Part of a small language model's weights.
Size: width 64, vocabulary 512.
Training: a variant of SOAP for these matrices, 140M tokens, 4285 steps.
Each number is 50 + 15 x the weight over its row's rms, rounded and kept within 0 to 99. Layers, rows and columns count from 0. The size before them is the row's rms in percent of the matrix's.

# layer 8 MLP up, 256x64, rms 0.172, rows 105-126, columns 0-63
095:48 62 51 63 60 65 44 54 22 49 29 29 60 45 69 76 51 70 63 48 51 29 43 45 78 58 49 34 79 66 30 53 75 55 45 49 53 36 40 71 27 63 27 34 62 39 58 38 31 67 55 61 58 93 58 62 57 49 43 58 43 58 56 26
091:61 59 51 47 33 40 68 73 70 32 82 76 46 53 60 52 60 62 17 56 26 58 41 55 51 57 63 67 53 76 55 24 47 46 48 48 39 29 50 51 69 46 25 31 56 48 42 41 23 38 48 59 42 56 38 20 77 69 72 55 61 61 59 65
100:65 29 60 47 30 60 36 59 63 77 36 46 55 50 47 31 57 63 54 92 39 45 56 59 46 64 59 32 52 45 58 38 69 68 43 58 43 55 43 78 36 40 48 52 46 10 64 38 53 53 53 58 45 75 82 76 67 44 82 60 47 30 51 41
094:58 67 36 49 38 57 78 25 46 68 46 34 62 39 55 46 56 63 77 23 46 52 69 35 62 47 67 49 74 57 33 20 72 68 48 82 52 68 45 44 39 69 67 72 33 52 42 59 16 65 58 35 51 71 42 50 38 53 58 40 47 50 52 69
080:71 55 55 64 51 55 50 45 36 60 17 34 25 33 51 50 41 88 45 59 60 80 46 54 47 56 63 63 68 39 51 48 49 35 19 55 49 38 42 48 63 55 57 42 41 70 37 76 61 53 71 68 09 44 65 49 53 70 50 76 47 65 66 36
100:24 47 42 29 58 45 68 54 49 49 72 51 22 21 63 58 54 32 49 70 28 55 45 41 48 53 15 42 56 24 76 39 36 38 44 74 52 35 54 78 71 53 31 36 33 55 45 50 62 46 57 55 53 49 42 57 74 75 18 58 60 49 54 61
119:79 49 28 62 46 62 45 34 74 35 34 43 33 19 35 35 58 61 37 64 38 42 49 64 55 42 25 12 60 26 42 30 60 50 44 39 57 61 42 67 57 43 32 46 53 48 43 60 58 42 67 34 76 51 55 53 66 61 40 57 73 27 36 22
096:56 36 62 31 32 47 56 53 41 55 08 60 51 64 43 34 47 61 37 59 61 49 36 54 57 58 54 82 59 29 44 22 36 59 36 66 70 52 50 44 43 74 61 87 31 54 75 39 42 47 16 50 48 32 49 57 58 67 60 59 47 42 76 68
084:44 64 46 72 39 61 37 49 43 46 37 54 36 39 44 47 41 43 45 51 39 65 65 50 77 39 49 39 43 43 61 44 65 31 59 49 57 41 51 53 29 15 83 20 67 48 26 49 56 72 47 66 49 52 87 77 84 34 43 58 53 74 59 63
085:28 47 38 32 29 57 46 30 18 72 57 56 78 24 56 33 58 57 45 71 46 44 53 54 58 35 36 24 37 47 33 35 49 42 48 59 50 42 71 33 49 42 27 43 41 75 59 35 80 42 33 83 51 38 47 51 57 49 62 56 32 26 69 46
092:52 39 32 57 47 29 63 50 49 52 20 40 68 50 62 54 54 36 60 93 33 34 47 53 44 23 33 29 82 42 49 52 59 37 49 49 54 45 48 41 70 46 68 32 43 52 44 41 52 38 41 76 55 49 76 41 30 75 42 77 60 43 40 17
083:61 30 63 57 60 51 52 46 57 41 22 39 42 75 58 56 36 49 49 21 62 37 37 65 47 49 66 37 60 66 40 67 67 72 40 60 53 59 59 47 68 37 46 50 26 34 59 48 36 61 21 47 67 94 59 51 85 52 39 49 56 73 63 24
091:39 80 30 44 63 27 64 48 63 31 51 59 52 41 34 63 35 48 35 70 33 30 44 39 40 40 66 28 66 72 35 72 52 62 44 66 49 25 17 49 57 52 29 52 35 27 32 37 23 35 47 73 44 54 44 34 59 44 25 38 56 52 50 59
101:49 40 47 46 43 76 86 26 76 54 41 72 38 21 42 49 84 47 38 63 51 40 55 35 47 66 61 43 44 54 54 61 45 43 38 35 28 47 40 76 52 43 50 49 69 25 44 46 39 33 45 71 72 56 53 44 52 74 55 11 57 38 59 31
104:41 71 24 28 36 53 24 50 40 53 43 41 56 58 76 42 45 52 38 78 43 35 60 52 61 42 49 53 38 62 81 43 46 51 57 87 57 65 70 48 56 45 53 44 50 52 73 58 30 30 47 49 75 74 91 40 45 28 33 62 36 44 56 35
089:50 64 28 66 59 51 42 43 49 30 33 53 34 64 50 63 54 50 56 27 64 87 34 50 93 52 55 36 57 39 50 25 65 59 50 65 40 39 60 43 57 70 40 29 33 39 53 26 25 52 62 24 41 54 48 47 50 59 51 17 74 31 64 47
104:63 54 31 70 43 73 83 50 48 56 50 45 52 71 78 84 51 41 33 28 48 52 54 54 30 36 53 42 41 52 48 35 58 63 00 55 41 59 61 49 39 72 42 50 52 32 45 48 38 51 63 64 55 51 39 46 76 61 45 26 80 48 54 37
102:58 50 56 47 45 55 26 62 44 55 66 72 35 54 58 48 26 70 68 49 49 18 28 48 62 46 49 59 76 59 39 82 60 72 60 63 49 65 62 45 40 33 60 72 53 45 50 53 62 47 62 49 54 85 34 60 57 63 42 97 46 64 68 63
095:78 59 66 44 38 40 56 40 31 44 27 63 42 32 37 72 45 47 37 47 53 49 44 42 99 51 59 30 53 56 57 47 72 44 63 47 31 54 76 20 49 73 44 47 25 65 52 20 30 38 52 58 55 66 46 51 29 64 56 52 42 39 72 37
089:35 43 20 37 52 36 55 44 48 24 37 47 55 60 36 69 38 74 26 44 42 61 73 57 65 54 49 39 67 46 60 68 26 46 45 41 36 72 45 57 24 30 10 45 48 25 65 50 44 57 72 42 65 50 40 68 74 65 61 75 40 57 52 53
096:29 75 38 39 45 45 71 62 33 38 35 36 53 55 57 51 44 45 40 34 08 43 36 50 60 58 81 47 62 45 56 43 50 46 43 65 44 70 32 61 30 52 47 60 30 47 49 17 69 20 22 38 26 48 64 39 64 19 48 50 54 61 61 42
106:72 72 20 70 50 54 61 56 48 50 33 78 51 39 45 72 44 45 57 64 37 44 53 25 31 66 68 23 58 61 48 44 50 53 60 39 45 51 74 63 34 53 49 64 63 42 51 54 27 58 49 64 67 52 42 38 44 57 68 41 71 27 95 24